Part of a small language model's weights.
Training: a variant of Muon for these matrices, 316M tokens, 4822 steps.
Each number is 128 + 24 x the weight over its row's rms, rounded and kept within 0 to 255. Layers, rows and columns count from 0. Numbers have three digits each. The size before them is the row's rms in percent of the matrix's.

# up: layer 5 MLP up, 512x192, rms 0.115, rows 189-274, columns 144-191
# down: layer 5 MLP down (transposed), 512x192, rms 0.105, rows 189-274, columns 144-191
# gate: layer 5 MLP gate, 512x192, rms 0.105, rows 190-274, columns 144-191
up189 108:136144089098105136150165138130139118166088134096127092137111148147125104107155121108126128139111082132117105118127125133116123111108106121173143
down189 104:128120123135132095177127143103123119095153160139181160134157164140120116124159117136136147121116085127106154151132144104150142165110127131123131
gate190 098:116143133148146137108106120139092156114101138096117100104091162077138076167110109118130097158124129153172156113128121099152124094185134112087173
up190 096:108150135137111124112116163167118132097099099149081126105112134129131146129116129165113118128126140141123130120152113132106118143150122142128179
down190 093:138130114148109114136127129127133158134114128107110155141079127135120107119139107097137113130123137107068112059155105111153089158119119138157109
gate191 105:110088132124097136116101146136095128127089127138145115127103076123153126108169150108143157139128128149143149126119097149116118165120106118170101
up191 105:140111121144137096101152135099129136136160123130101130103135171126135116140074135088126133101082095150109133148165104130175131107149112118105163
down191 104:142153122071110092092139124114137141124151128150128149118145103130138133135118097124115123112120149081092109133139115157130155124156112126126133
gate192 106:128159107126115154139133164112153179121114092141144155153102114163139105139161164098112133144128111106123164158144129128136158144178139083155200
up192 106:157128116065125082116077162109137176180104117122128168139157109111131139148138118131091089101092127141153120140143128147119103147134132124114084
down192 107:152117139138085142086126148143127144124136131096117126157100129143117115097111122083087144116123129116070089136107131114145107118108085103163111
gate193 089:114137109101139106140144135128121172140141148153128121128095096111155104126114169129138133135124136111112176148168102119150088130140084112127135
up193 096:105107137129118151122145123142142107120101148119110162115136117146112150115114154146136122113187144073120177177157126133127145136144105134160106
down193 103:132126096115130078160180146114108119119119133179118139153139112145164116126164127180095127130126081147142121143155086130141146125159134109119123
gate194 098:190115121112142140137131102117123125128143126104124087085102097099117103113154157148122117123115137132084151072090130145127112157114114122150135
up194 100:140157112112123111126103103122168135079133103114140123100123143163119113074143120141141173123097127100114109104151142106116185121121135168173118
down194 101:127108150113109155100124121110153129130121123151160134120125106127161122139130093107115121123126124136106193164115114120099119111138121127121110
gate195 100:113107135113117143142150111125114135148122155153156056162113100141201103129131152138161120133117161134104132128155148130134156129126114133133156
up195 093:121114110174140095137121119121087140127143139091129106121124142097143189157126115165120143099134145106129112118106132143143121121130135153145133
down195 104:175175096146124095093099112134144114087103134127104146132165163228117137137133124124112135134129118132120089088130084123122139108087065104158143
gate196 097:134122105125138139138143168162126121111077141100111106152109120126145130081146163122118101120105160152108118134143107114143114112141145140144155
up196 106:138120103079168121081153133076107155143108141127107127128139119142145140115120113117128084134154136127150093150114116097172126176098136091099153
down196 108:133162105100147138142108131105149085149179126134110094150173128111121145144142124121156103117143128149100145143139121132142145151143182120130117
gate197 106:134110155160138143117116141144120114149080092124117131132139115118134125132141135161147122133118130114105142139161140092109141112123137088122121
up197 107:087128141143146139124154113102121141135108135161151148100124119134113124164129140132135116136165094156122142136146116111113086129096146114120142
down197 097:133169113117087112080120099118120146117148115130120162132118086125134127102123133140103122108099136134154162117111131128120107088142096103116126
gate198 101:111104121167137138113154102130134169124150102106116126160108113139133094123124135113136133129113143106136136134137143139120111110125154135107111
up198 107:105128124153120100127128104100112162107138126114169124096151085144118141087149166112136140194139126105147085084095101103146103133142117135116116
down198 099:125133112101102126082131139130116133109145092205158147138148144137152126145112111090082095114126134144132172119130106121125133065115118142094100
gate199 102:128142125148169153103175145149109056158110103113124123126133151089132143119134152137135167099116124112140139110127076092111141151098092123137177
up199 102:123151179121094119175116121128107130079142126149136113117085114162136086110124155145131098116160098121149129128132156152125172123072096186117085
down199 098:156139120164123161133111130190145092132125102124125133118121141136118113190128106119189115173152135095143124110172111119106123107120161125082110
gate200 068:149133120110152144119140087093095124105118149089175102146146097121119138139169110089131129128142098117111129103115161146112130091108109130121095
up200 079:107135138108138135104118094131130110126156135118104098167117144144168131129109121164146143125135138126157099127140075026129139114113165096129141
down200 083:136107095137125131129114143147105113136115112176129128102148099143101140145131176172118148130137126136129125202118133140161079152159114128156128
gate201 096:104108145114127131124144160142139106109137147142158154077120096137096123127091125120118149185072111125072112149135160148104151142118131148177109
up201 101:123125122083138157104156150114109125117162138141180164102085085154129105120121127118106160123088121122110118106148150055117143128081145111123194
down201 098:144127145152106107128172131141154129124090092154111162092117138145124120140123140119101120194150092148126133119114106142188145137094118137134160
gate202 098:133130116104147146127094183094147099150177102172147094116146132160140148106134148091120139132149128154126180135164143158154147089140150119070114
up202 106:116097099096157151124126172129149093156118119161134100158111129113152114162111136154086103150116142148154148147136118138167161124138143094119072
down202 094:118158134095112130088168124130154127130141099097135140137137117126190169105124158141134147072106116111179130165132113150156118147128131131183140
gate203 092:081181119140136108129143132071115114156107106152109142153116131128103140139147134093156132144115169150177156118162119129135115141111152142162133
up203 099:118141096107132110123131116095142109147121088111119080126105123126119102146113155112132125140104214166179160162149122111118089089127151139147130
down203 095:144123136122085113097171121098091120141116110125081172097162080171128096109172156099138126139097154128179187163119118111131136120152126106110090
gate204 109:153177073114132137153145104160089155071073099141117162088080135138122118134174145157141188112168115142127114168130097122173167137107144118114142
up204 110:127134145099148144173121150120115088149164105143100135158130133177129136123144185149111130152110144142073125145114126124095118134127129134145146
down204 109:112109157111120143127122115157121127133119089084097112107129122128129143135146160139145127109140111138147110108113137117122146090125121135135144
gate205 100:118117143122125154129117194137136161114092152133165131114128123116099127104130173126167101129142080125132118126134070135162127129162098135132112
up205 109:138135070111156148128115127134076140116146179156196083113088137109107109151140118137102122135146104142098109135167120105114167169093103126104136
down205 106:187122126077123130137110152117107170102155117149107138111148154133142080124100146098129109177130126154106085183153099153125110132107150119116104
gate206 109:148143109098117152083121158136129127137131145116158164126143145150105118199149139147139141146175115140139159141142100117138094149127126094137099
up206 103:152104147070093161092133136108116115120093104083106123136163115106138131148140142151169141139150134130156108184103086149176178124109102145114121
down206 102:187149109128107084126159134137143143151118137105091135173119167136146117138144124115158095135169093083093104157131092108138153134121152105107127
gate207 107:155062134155092106144138136154130145145137142134117120129111158096155127132161153132117119127109086135121143127086143156116130116128129131150126
up207 105:136173124097132131128109117139095084141142145148056115040095125110161138120092136116126114089127117098157145132135136130136143140127137107133144
down207 100:150124141165093135140120153169154129138135131111138158135131143109140121102100092140120108122146143148114146117147161150095134102109156118079127
gate208 094:165148156129118143099127132094131149134153106088112147123116147122104140191137139139144116141104131102136121106111131157118094150157087139134137
up208 090:131127110107159136163126102155147123110109087169123141129138145139112167143091137157141116097155091110114141169162149129149093137137153125089107
down208 085:115137074170165126110097107065134122144137108134153106107149136171098161157108104171163155089141106123115159117113154088104131118097143096132152
gate209 107:117119133121101131121124108144112144118125111143162119183101138135137133054121106141145109121135164120142142162125118145157128130134117130126136
up209 106:166101152130121137080151088108155149105120115187152118143115136111150127100117139099138102111138113104136098116133154142156094122165138120109141
down209 103:115131133151133145142151113162101146120166149115101072121121133138150141133102132143145112095145174102143124085121089155133070132148123121117087
gate210 101:100098126190120115135151125161124093115126107158115123122111111111141137116149141120121123118171134111124144105164125137131135123128172146139099
up210 107:152133142144137106113160111147114081128114116151143080112099119154103161104128144114088134115155137124124097090135124114144159175146120151141140
down210 099:137134095129120147143166097139139132127140110096111096149151123119144098131159102124137115120134105132127128075114120147132164147105130145154160
gate211 097:118162112132115085141108104132068090130135109149126153161128158162102095117162103128124108096123167152127122087129125101094110108152093145175144
up211 092:134105113137117104144139147140107145150119120156102097126153135110170107113105111112114123149103065129080106139144122045156147155105126107112131
down211 091:134109110103144112108092100161143136126161079127175136141125144120141148122105128136146123086130120104102114154111138134132161129137137150174144
gate212 104:117104102115142109137133124160146139125109106110167131133105156159176143084137143090135138141139122125162137176101165114150143084133118118153137
up212 105:140118140129134149175169140080135111133120142121180098163108115142146075107107125141165134092167164142070101183152098118137172094118117144154089
down212 101:144099147121116120123117135085147130152112135131180107122140063104137169132115138131122120087102122161160140078107115116131140141122118158152108
gate213 108:102134101115117110151125111127088132174125114164145173137126096123115148092138118145123089136110119161088110109162128100169136164155164137140123
up213 107:131132150124128134132130082118080127123157135140113114120125089134107137123104133142109120123123167187104100140122114110150101133125109147158149
down213 106:116112136121150151154180116159118098142142129105135100152142172130109114174110154125111125102145144102139127102113176130117120122163098095134105
gate214 101:108097170139138129106173157163137157139121130164147101153142106134139126095115141097100127097086090127153125104142148090113110153123072114130144
up214 103:126097126128155163116115160148125101095134149105138153147119162173103153090146115129126078151161126097104131127164132117124136143137142081145102
down214 105:120098127112103085090151121155093122101146102121146125133133149134085123119120123141112114082062102118161130138124120128133096143120149122136152
gate215 090:174140157169156134122135102104138120094140131152128076143139134106118126162160083159083093139174125109122140120156121113126122158123083120176177
up215 083:140081130141149098143098129122085118138168145106191142107135128154171105135109127170140126118139123107079121116158086153117149124147100137184139
down215 107:103146145130100136070160144068132135170103156150151116112148131110106142118116127113128138094112170152143116129147177131141137170134148101117124
gate216 081:134134108133131142183141139111170125097088129146116130124102134124148131115155120071165108127112131141153116135148142177115138167161127117111097
up216 073:104122148122179137147118147163141102099105127113117147099150132110157136074136124115189140123139102159123157127130141149126178151154095121134125
down216 100:151147151107109116129111098119144153145127170127138106131153160136113118131136109142049137161131111119147102090105109096130154114107154161119125
gate217 105:105141145136107085096116114116093134146129106107133144116122100118147106137168142086119167138157128143137147144147135122115126154088162106139138
up217 108:133139130159160085136138198118148095098096159126144073156124088142112101096131143164169129138124109128151099140110140148107144126140139111122144
down217 099:135097131094149122107120100104119135117146151091114095124138164125109129144100153115099128175122096132178095129108176121136147077106131144137154
gate218 106:116130090100164097114145170126164135131181141142109153160115146129140113141137124094122114138152133144132133144146129111131135144102108136132108
up218 107:191132127149128097135140117128075128135162166107090131126145140165107165143095125123118179158129123171097101133124128149106134127147160145113111
down218 102:099076136106129143145120138123124128124131129172159108164126092071124114116138138135097139110120087105123105105123091111173122147117107153085171
gate219 094:146171158201118134121113120126109127090117116123105126137114154118135090108110117088130142108128085134119117085123153175120079123077104134095111
up219 098:109126167140118140138128128118129134105138111109148113107128115175147134112123162124102133178132130150084117138121147156131121132155103128072086
down219 100:150116160124116135167149100105142120135091157121126127116107148132103145142119136163108126186149130120119151134124083135115123116147143140147123
gate220 095:132129200140163137143165132153151136159125152142145113136127155122124137142154112104101097154142094118143130087136125097127126121132143102144150
up220 094:115135123132160155130130137129147126145081156103080155117098103142110144163141143081133118110104153092103112103146147114143116139127098153119136
down220 091:142082127164132149128118123152100134119130108127144121117140135101139099106094136110092142074124129108151105140136129094119167135115135110158126
gate221 111:129129174139148147129123093118139065127175115173127105152136145157115134151131161159150134122129140153116146102141123129126114083187137158177117
up221 105:135125155133143123128126136106176150127137117131116135130141128120164129135071131157127111117145114090144132117120150103142092148144174110148095
down221 101:133135098121120148111142161097101098138129120109126120125096121141162135116135107089129162105128116134089137169140162115152181145123139081094097
gate222 100:141138111100176110121135166123152136128135087131144116137136144132113096100162138102119107116132134132076141155149149128140118120091141168174138
up222 111:125133140122124173115152134090138140083127105155103142133118132143141136115092148123131100140118116094124112141117162137158168105153129103138129
down222 097:160118149111134124134121144109141130088146165141129129106109086121141136124123146125133120191094120113129148076145101111104120111122164159134127
gate223 089:148124130105145124128122145100131128115129121165119127100105120150159178123104158123112149101101162095111113109150116073117074109102138153149147
up223 090:138123137133172136139142123151110121148119140143114129096102131110116139116162166126077156090100113081123174129118116109137094114130123156121099
down223 088:137121122123198139174130156153132141105118105130166131135120121132145123155122111134091123093113153124108108147112136117161157128136157117095089
gate224 100:160113124152122107151149149095154116133097104111160110138128113134121099131142172090106116090128109138169113174125160082135112096100144146151121
up224 094:109157166133115115129105116128117179131078109141099126125118142105124111113122145130120119148124154112111085148157132110109124102140136139117139
down224 093:146107102161112121118104165084098139120141140105146133145149116107150127144168132147167115164105165168137104090084143089124151084136145109142118
gate225 091:112113142130132114163128158133153115082080138112110138180110161130125106156137124164156124141120153115117122143130154116137118121151092189127154
up225 092:135101105137120073148136136086127116126126116162171140119161131168130150097146137114127085135124148124123140129134126117122124130170116142143137
down225 095:132122120169131128104117106140136116122118153140086098136089120107122139148130095106103147139128118113113141077136176104100173135136134101047155
gate226 104:162139121165064132133121138105117128122119079136143080168125100137133106079188132140140133122151153171137130129121100127121096118106134126144119
up226 098:100125141141158124095145102164139118103193128149140143121125126101128150170097179130120114177119082148134140132128138142136107134153177123118094
down226 101:153168140125127129103134121128136173137148142138094167123097149114143155136100119067124140122114148121190169151119122125107140111099169161111130
gate227 107:093183098145133113149105146135088150107139180180135105134150157124144129105147111152145141146046117101113159101136084115146152092166106125095150
up227 102:141114155113152101109134132159148108141099116111135135111129097118129126092121098131070121122163159072110128205137126151087117128136187137152138
down227 108:111137152132146132143153139096147094155135139165118137097142112150141123108101070151135106087170154162112103186115109108111128134133081102156130
gate228 104:190091119112118070155122198159121135120105118166132095154133130110097135153179087157154135121091124135122140119127094145138118140128121138115134
up228 108:151131146154149131096161155126124126160168138129144124159096119152175146141174100139129114108132130108101183155119134160175165177111149141141127
down228 103:066138147118085157141125137132152100074115154134094139115121067202128130130123117131161113151087113158142122124167122115140142138177141135127074
gate229 100:141172104123146132142121129137099084086136142122118128139141125114155125092120168047113141160126115133085176155087096156137127148175169117136139
up229 100:125141103109104142122139110114131124105123163112133196114134143122138130128177139105182179120156142143120151140128120099157114060157106130130142
down229 098:139150099112123104096154153158128111155149164128089107134145118116132119130183135097086119117142171132109180126156109155092089136132182144132126
gate230 103:157122151119148143139140154109119117085121104116119147128129095138134180137164183130123133124152126141116151148179135148134163115115130073186097
up230 102:109089097144110118145096127150106134132120138123154168099117118121117119131167157094176086140166106135131110147099145120113167118144154123135134
down230 097:147173138134122140097124101111108126114090151098136129121140106128162117153124141092145144156147087124128137104095133125156122086159128173145090
gate231 100:106117117171135116097152116148090163113141112104126153166113152142157120119095109126105118135130118097107131124134122089142107141153159109114109
up231 089:106101111128160098118059131141109122132146128137157121143106114126123101153119112193161130108116130145094105174136146143122151124130103168124163
down231 092:144094169146105132109142117129114145148124183121111157154125185104140130105140155129114105136151122142158167162119135142164108107157093132093110
gate232 064:139131163160103160133185138123115090103116123121103132109142149136176092108136096149108152151104114127117054120112174120165130164110141087093126
up232 066:103156120134124117110091159133116126152139163171173134180142132137097169161088154163100105132147151143114182163094079141106117144145136180136115
down232 104:152124160139127156144135087136136121105096102055090146087122120142129090079151121097147156122103098074127070074147173131157145114116135097138155
gate233 103:171139102146139148120104110133122119109141067162149148152170141077158133128154106128141133150145121142100130112137118134139145157149145132114165
up233 099:164108147121132111118154145117156117128127107144150107143124126074174160095090167151125143136135105156148151117187132117138139142134168059117124
down233 097:083151146128102120153115123091172142119153160141154159125100153124135110105114142182167115135112115104091114133165137145107135102106121119138126
gate234 114:136105126162136078132099114150114125181132103139149122113110155175134155108124125119153107118133191145071133173109143151143127162144120110137098
up234 109:155185110134112129171119137095139168137137082098124121128130105132112138118157152162139147137060111150116121118135086146140075137156133145135117
down234 100:123153144094118133111144147135131147110133138110078121123103158200147124107087111136114158087145177129064119132136104129119096125128108126124142
gate235 105:095106155137142156150151152190146154134113131166144132165127120083155171151124148114157159128109096086140154077163112140107114136140097101138140
up235 101:161129142115104129087154131139145130102130118103151160059087159120147132099131143142159135104124146139125056131120138115132078109125149133105129
down235 101:105143110119138101149128109124133121148129175107114116119148129121127135121110109131087124151126116150126129128161156104135101144132195062143123
gate236 099:137100114122131077121112118134131120153179084147162138107129114095107186129106128109115128169158140135082166100109066118151123153093141134142101
up236 095:113144141115111127147094110165103101080111149079105128105140142133137130145154131152120117111090124117099135136146190097191086141160123151143190
down236 097:123140110120140125164158112090149075131111125156120118137117118123128145095129103137198127154115089137183147102105140134161138154147167156140086
gate237 091:126119111086156125120123133140149145127161104127138133169124130118097084093144137141098111145150136134144142091141135119112139095118134111127081
up237 094:163127097104126123137137152124098122121155114149117158144105124130116126147165173094171132118131141119124137112115170081118148148073144085156121
down237 090:155135153144121108080116137134144126158123097144119138144148083097134097132102093127092124119158115087166126053176141138109131118151110149121089
gate238 088:156154084115128143084122157131086131124151100111159136122129159137132092120148118121109121149105140143130127144089102125197128169185135148137156
up238 082:082138097094106107117125157122163115162117138116113140122089116148116153208120120110121106144147150097154138138134140121166120129131112135141083
down238 089:148148151093117115123154133108138150141146096119106120129138087115176124131151107157147174130135157137141110195098101125069153121117121100104116
gate239 109:148170149119131117100118097137144160119132097149147164107125115098140101137093139103151100141154155169134145135157084129120124158140102067144136
up239 109:138139135142108143158130128134138139118097147126161126134129109149083114126123123115149125126151116115147128118097161111114146080135120119105142
down239 104:111133104163132170118101134142122147193098128139121144112159113109131100130101102143100115126099102142088122141122061137127099103135135137095119
gate240 100:106111131142117147114122150120104152110093165161104115129138163152124167117115130126137114106106152141032155120138131099148137132162120126141131
up240 097:161140121125113091110112112132104135096148158147137140151057142131117110112125140107151107145093117149127126180104162122126060133115083162171133
down240 105:114114108102122114104150132134144125179135106135087115141150124089128097180126140085105116116139132125115122064120128140117126119154145158126113
gate241 104:135106147155096146127133179118136120122171102140139131110134135127085133119121124154117132099157182089108122141153095139170146139118156109097100
up241 101:118149130112150185133113140140183148128158111116135102138125136122128110126140122104133071112127125097139123154183137176112124172128136156132102
down241 095:105138088112102142135120114102108175155134147095139128106135112112132161101123139117128152149115175135107123165173104112115135127120161116097161
gate242 104:097111142097138135116155115065125163108161129164141169108111100155153161137122145159134112092112095113069186124081134144122116138132123122147133
up242 099:063123129120140156169115094123171125115114089139108122117136111099115079092128131143104098144147108123121080130125121110172108154137103113136128
down242 101:096149117141190098141069139105089122155144130107150132113163129144100110104152146116115139158181136125140109109117139106161107179145164117161162
gate243 099:123148075151125053116107092081143161117107093099131148127155118098167120119124109124136082100078093127150159140145120091152121150125110130112147
up243 101:126135167078126115121178126181141161159123122108116128142098149130122149138112139133142130125121090100121127126079124053116110092123080123159149
down243 099:159105188151154146161132141168113133112095128124125119113118167131142156167116113108126117164109118089121135085133138131124131107107137144135142
gate244 105:110103164085146078145129134079106120109141113105125136125127131148149136126136103143053089084091121141143142111105124117138083116131122141163113
up244 112:136189133144176164107100120107101117144166126118104150134147111156091098155178153126099083186107119096173162114148100143121144116116136151122115
down244 105:111109149128147136096127123139144128122162128090118143156172147114119152127158110137116131147116146137070127094158079139145106110107100134135077
gate245 109:103124134147171127108108189095111139123136159114147082176128118104141127159167177130148069134100116126080179107116089152157115121167093141132156
up245 106:132132073162165099114103170106109153160130133125120107113143084096129185124106133118098153139116156164166177121128136123144133136115166154144124
down245 113:119138119126138213138102162142148151119111145160130117092123163136127150144078157122144110149144141120117099134081141126167108111134103148117112
gate246 097:148153112130143105100117097104128126119115124133148137106190149091152129149111152117101138133133132052155142111090141140165140150172151130140120
up246 099:156126123112136117134052104148126116131077143137164133129104125204132127119121154089079141127127140161158151103127153126106118110147153132128145
down246 100:155097131162115112128149147121111141133141154100113129127142148121210160136121169112122135078155133122155143114126139152115171151150116094101131
gate247 110:132126098112123161132134125117085157153111137129151146145126097095127145156098121123128149069102109177095138066111131090131114109166105124084137
up247 107:119116110143081151131127092154179133099144084173120135148090085120114119082164142104163151139169129147136123143101144117134098127159126141081120
down247 103:133184116132139175148135121152122160119121104156126143113116078129124167100106107091136120126135169174125089119080133107110189165202133155125176
gate248 099:110178130156149152160146146122149159136091146115139125120163175145161125125128111139117122108135097166108141100144159102160141090119130141125130
up248 096:143117099135140134121186114132161140126147134170141158127102188114108181159105140162153100144155147108147092147168120103101097104086119117117118
down248 098:126110121159113142158112148145115129145121145104108116119137110118152179106139154082098111079131126117116176081123090128084144078148121143157139
gate249 096:147117132153115130125100134160162160154107138132145168166108180143142077119103142115133141052130061149092115125105115113150080144186115137129150
up249 099:090146137106115125139163106115083140172105136129114141105169092117106134174170129155091151151109146110096136105130133159089180150089121117125118
down249 095:148139121159104138185105134160095140107133126148160111109164128123108142122092130143162138163113132130149105164140108150074133131117151139118130
gate250 100:121103077157175128142205140089143121160130097122083130136159155096098138128154107118112149144154128168121125135137136121121126086096140142124123
up250 096:125132112127153108099140119136146117137128123098079142168161089159131124173114110094110129094111138116170146122131186084083123108130134108118180
down250 101:116157168111090132119132137111108104096120131086135160125113149148098090118174148099105131122118126104111131188169094115096127130136150129126078
gate251 102:160154125143129159134141119122132138136085149102094095151133129131118157145131132124126132115154131143110136084136128111125138133130118166098144
up251 105:159100167114157146134144128099140065137126147086138135154142180120132116154108135101127162101097145154121152131128159119153165147118155109159185
down251 094:110123137138142104144139149148147135130135118113130122098145161095131173132144142143133133155154120122143125181112154127097123128099154115134108
gate252 100:112080104115126130127141112104156159142092084160105130116107134127093184126071126161158128130121153130154138137107140097170156112096136127130163
up252 088:096156157139128162086131168106143182110136132103137120141156107106138137124121141155125139127118130141076144135117115153108113128143142102127135
down252 101:158127134148120109163121102163102092129130117127159131117144092117117124099162097112112141129132138112115130124133113104135112135122102113143127
gate253 096:156115171138167154113137103101093127133099121148125134118108147125179077162124122108130120146104078110106146108139117084113134128083131153155145
up253 094:134100140175153119105145142123106112076129117106090164131136073085126066096090104133166125094111116148112100123147136098125139124148126145149155
down253 098:098128138167134108128111144125125142113073107111161151145077121105135147108108123109149122130146114115151131145134135133135126153142133096140130
gate254 096:135100173144156132094170149099110112148177104077132158107131122148094098113170151095115109117123169092165138149125159109148091107135152124116145
up254 093:093137102144118131157111096144127165143129148113133118125111090118133122106158113119142115102144170125105141128088127107136124156175122112110098
down254 087:164132166133148152126136166119130131103125066149111106154108072122116116128128138084147144111135125131135157081113134095141142106092120086143122
gate255 108:162141143137104146103110146124085109123130123109118163132112175120129109115117130131128137113109127117139132118174088114137160144143098143153105
up255 103:119208104130116101152137092120121148133168122135105135110091106060096100160168109102117140127098117129122186149120132174131114132116118123147156
down255 106:124138156118169114167158135148090107138123149078095107109096163143105128143131131147167108112130127110144152175163145161125136161120153118099179
gate256 093:152103117158120107114102139156151152097111085151116144098087099133125114167149076118115145132128108123163091157151143102121096086106139083148117
up256 088:157154158143128127134117122114104137134107119124110101183139163120140149189115147189119080167126142150166143125120107124095144145137162150117138
down256 090:147129131107152180150121082163158079106107118134071108111139120129125087131125189122122176114143097120126110065155166085148137149137112098132110
gate257 089:099113156108111125092138102171110194117130145118134129139150134122122149127159126129109103114151133128059126095132094137191157109158149146095138
up257 094:077156138150150135128140140099148110126135121118097128126105158122119086135188102115150092154149081118145112135159141120166093170148153133149102
down257 090:098108116103143138132184120129130146121150121125129143139126125123124105175153129136146165145147139112143149129145148141137100113146113132147136
gate258 086:136158148133135105132093129154115095077095110122101154134101147111122090101143091140113114137150145111121121146112127139091128117111121103139144
up258 085:128112083135099121114133138149109116114094170112173102122120127102119131158118136155165110087143139159144133128131166133134090151159166139091088
down258 093:113148137163164096154167128132148093086149115111096135123102155127105100098174099096119156158175157154096109143157085145115115101121136133125163
gate259 098:165177110045124186089124090099125121123147144072155135126114073140129154114174151133153157104115127136098130146090096144137148128112128141163092
up259 101:096104120134133092133112177149106120110136121133133111208108144125140131127159113114126137155152146124137121113096163154110147098132164101100106
down259 099:148080121107134133093117111108125140123092116128153154148121104121159089118132169117100151133078146105106106146084160114151120103120152145107156
gate260 104:137120150130169088127105091163120100118115104156155098154141090086157111147093165128118112142149141144081164154143122109154095111122099143145149
up260 113:143140118131120137153111130091123138140121137142153146128132131139130089157130131154132082108134108093140127076126150098115129147162155111169137
down260 115:116128092168167097115120117104118142139152161114130114096128100145123113179100115177133121098113140084124149110133151116098117134121134167137158
gate261 096:141129091160144156087154118146128116135128098157111097133124166144114149125122114169127090103139175081123125129118091136128100147132123136111120
up261 090:174153136138194125085096113131111124107127111106153127117100101148086075163097123105097117145143138121119115118142138112128084103107108145115160
down261 092:115123129114118131121151142097164138112097080145117196126134133157132143131149137177105102122158160120134087118165127105111155158138130114092117
gate262 103:116112139128100115143073138085101135134142117113147150187161127108117150106155190128126133141141120155096119112136146125143143136065150133153072
up262 100:105150135141142133137144135111129140144119129168102130189135137143090080108095145137136113049106174097134135160163138112115143101085085117160088
down262 093:175138115105115142110095115116149115130102142088147115128147107147117129157131134158132167128101153143147106135102172129105116114104175134137154
gate263 104:115139124110116113110139163143113130112097106108097106162117127132113130113161124105135174142175154142095128124119099136158112084110161084115114
up263 098:120126079115144175121160141149118071119103191132095077126139097118111133095127158154107154118158120115155124130113144111110162127127147103130102
down263 104:114106124121176117042139144110119089096143125155149168141155132123135074172120123102131129107112163139143117161114122130096117141140142104123141
gate264 099:117105097171080140151114100126105182155157125155157132083105146114130125116120132111132116139099139177128158122159135120071141151112109122120150
up264 097:138092136114097097069146112084044135172157145154101139079128155127090084160103130130130144116128122130115164121137113131124156140092121135119146
down264 100:148077158120164111139149077160126136163148159138123114164127151122186131115105157112124130133131185159182101145108137105088122121105151132140121
gate265 104:164164160154122119145122084142125120123118078142116138113121120134122122073182160130106148126140136148130121136136130169140106152131079137105123
up265 101:150203126117120139107110091082122103132148128101132106093130136128096100155116064133094130169138150146118136140137157111140126132117097153143134
down265 099:111109137140113107164105112124133135110123127077132130103123102162141123131148091130151090092118131127070094208114118122151097141141138116156109
gate266 062:119147138137136158118152111128139124149046134141128143144124165166158123171164139048113084129129113146124117148164121084150145123096171147094098
up266 079:138076129126134134157134146158113146121145149081124147123130095119166085116124099153120188153130137101126140086094154153122110132156078099152115
down266 073:156125133131161110105074174111110142126142119132160085137123129084103152147113168170140126105178098123172168118142119182091100143091130120131148
gate267 095:123145121120142087082147100124125117127114146158128128140082119125154112119110149132150131108141151090120105166123113130124125128148111091137126
up267 095:112149109149149135132145134133175087142141149122105121088130150153143156128130140129115120155123107131165157115099172177134145130150107122137082
down267 101:165114120165146121112146131132133139133087145146157116114143123091141127166117148135120157106080112116119167099143102165110110153126151093120137
gate268 094:152189119137162117186166158159137121116124108142155136121138115123096134118097118132134130083133133117091163156118091134083128148072105126179135
up268 096:138129153127122125088137106127121122132147157130097113139167149125140127103127174148156180085124150151099089143083121139177132178133140116146150
down268 099:110102117129128151082120130098135107147145158140108104115167135120128166161147089081128082155141108152089156106150122144104119082143164111125130
gate269 109:131136066154112065128106124171134134095143117158151096098075117143103103150129122133148147128130111148137127079156139148136153144143130136117145
up269 096:137124149126110099111154156143103112096114123098152133121135149146144134131142120099133085139126129115104124131120104164132149163154154107112109
down269 105:115115070106104158148189105067116122135155129159113120140168128128151160111117142177103107113133133134133126136107115134130160159161152156134155
gate270 100:128123146134081123132140137132144160127102124150132153129156139116142152113128098110068126143166135127148138117180140177087148114156094141169137
up270 098:139133131117103128064129178124131180113105105130136106180139183138140163162143132182134086107127127147111158125119151128143127148169164133138154
down270 097:098122115100135129189160136137137131114103118146145163124112151126107112127147157141089131150106111138160106147155147122109102140130135153110117
gate271 109:176135153144136154107149173066116171176143095084131101077165111120135111152134139103096137104110108107117139098138098146184090135124128123136166
up271 119:113137147157120107077139135155138131148071105104143123113144093120141114091101124149113118093142122129151182158181134149126124120146111136174116
down271 100:098106128122123161148137093106157100166091141151122131083131148172145120117124114141128146129154123155145129152134109116115115159128119142188162
gate272 101:147130114116161136155137149112151164126129112149176157159106139123078114108112150145105143136107165132128076109166133122080077136123124104136144
up272 095:103115096110124147148145122164114131205132159095141111116104144149142115136122117130187093123111089149123157147089177094100174113134145148127121
down272 095:124126140116106153154123116112128122084118161113182149084119096139170135148133145091137104189132118146158121165124114145133097103151129115150117
gate273 105:126125108128083122098085117115120116123091115156108116115124127120144134120123146055168134123169129127106126115105089124133147110099141117127155
up273 105:117112149083130105096114176108114143165124076151147103125148142124140102135156117122155132142096121093127108170112114131142133108126122100164087
down273 100:138139105113123118131110146137150114147090137111142127144139157140125163144097112101132113125135148100128113164089127130126143143106167139131136
gate274 099:130135122139080111092128123128149093148118140133142133110083153114112082062118149130156107088127100159098144141138094105156142171115094145114123
up274 097:111104095119164085149173116124130145114104091122078106150116174098088144135119140146095123145101114158152107119122124158127139101158118134137139
down274 100:151099121167117126170135110138098134111148129160107155111110125141094171148139156136101137109093070110096149179094102147116102115138126163145119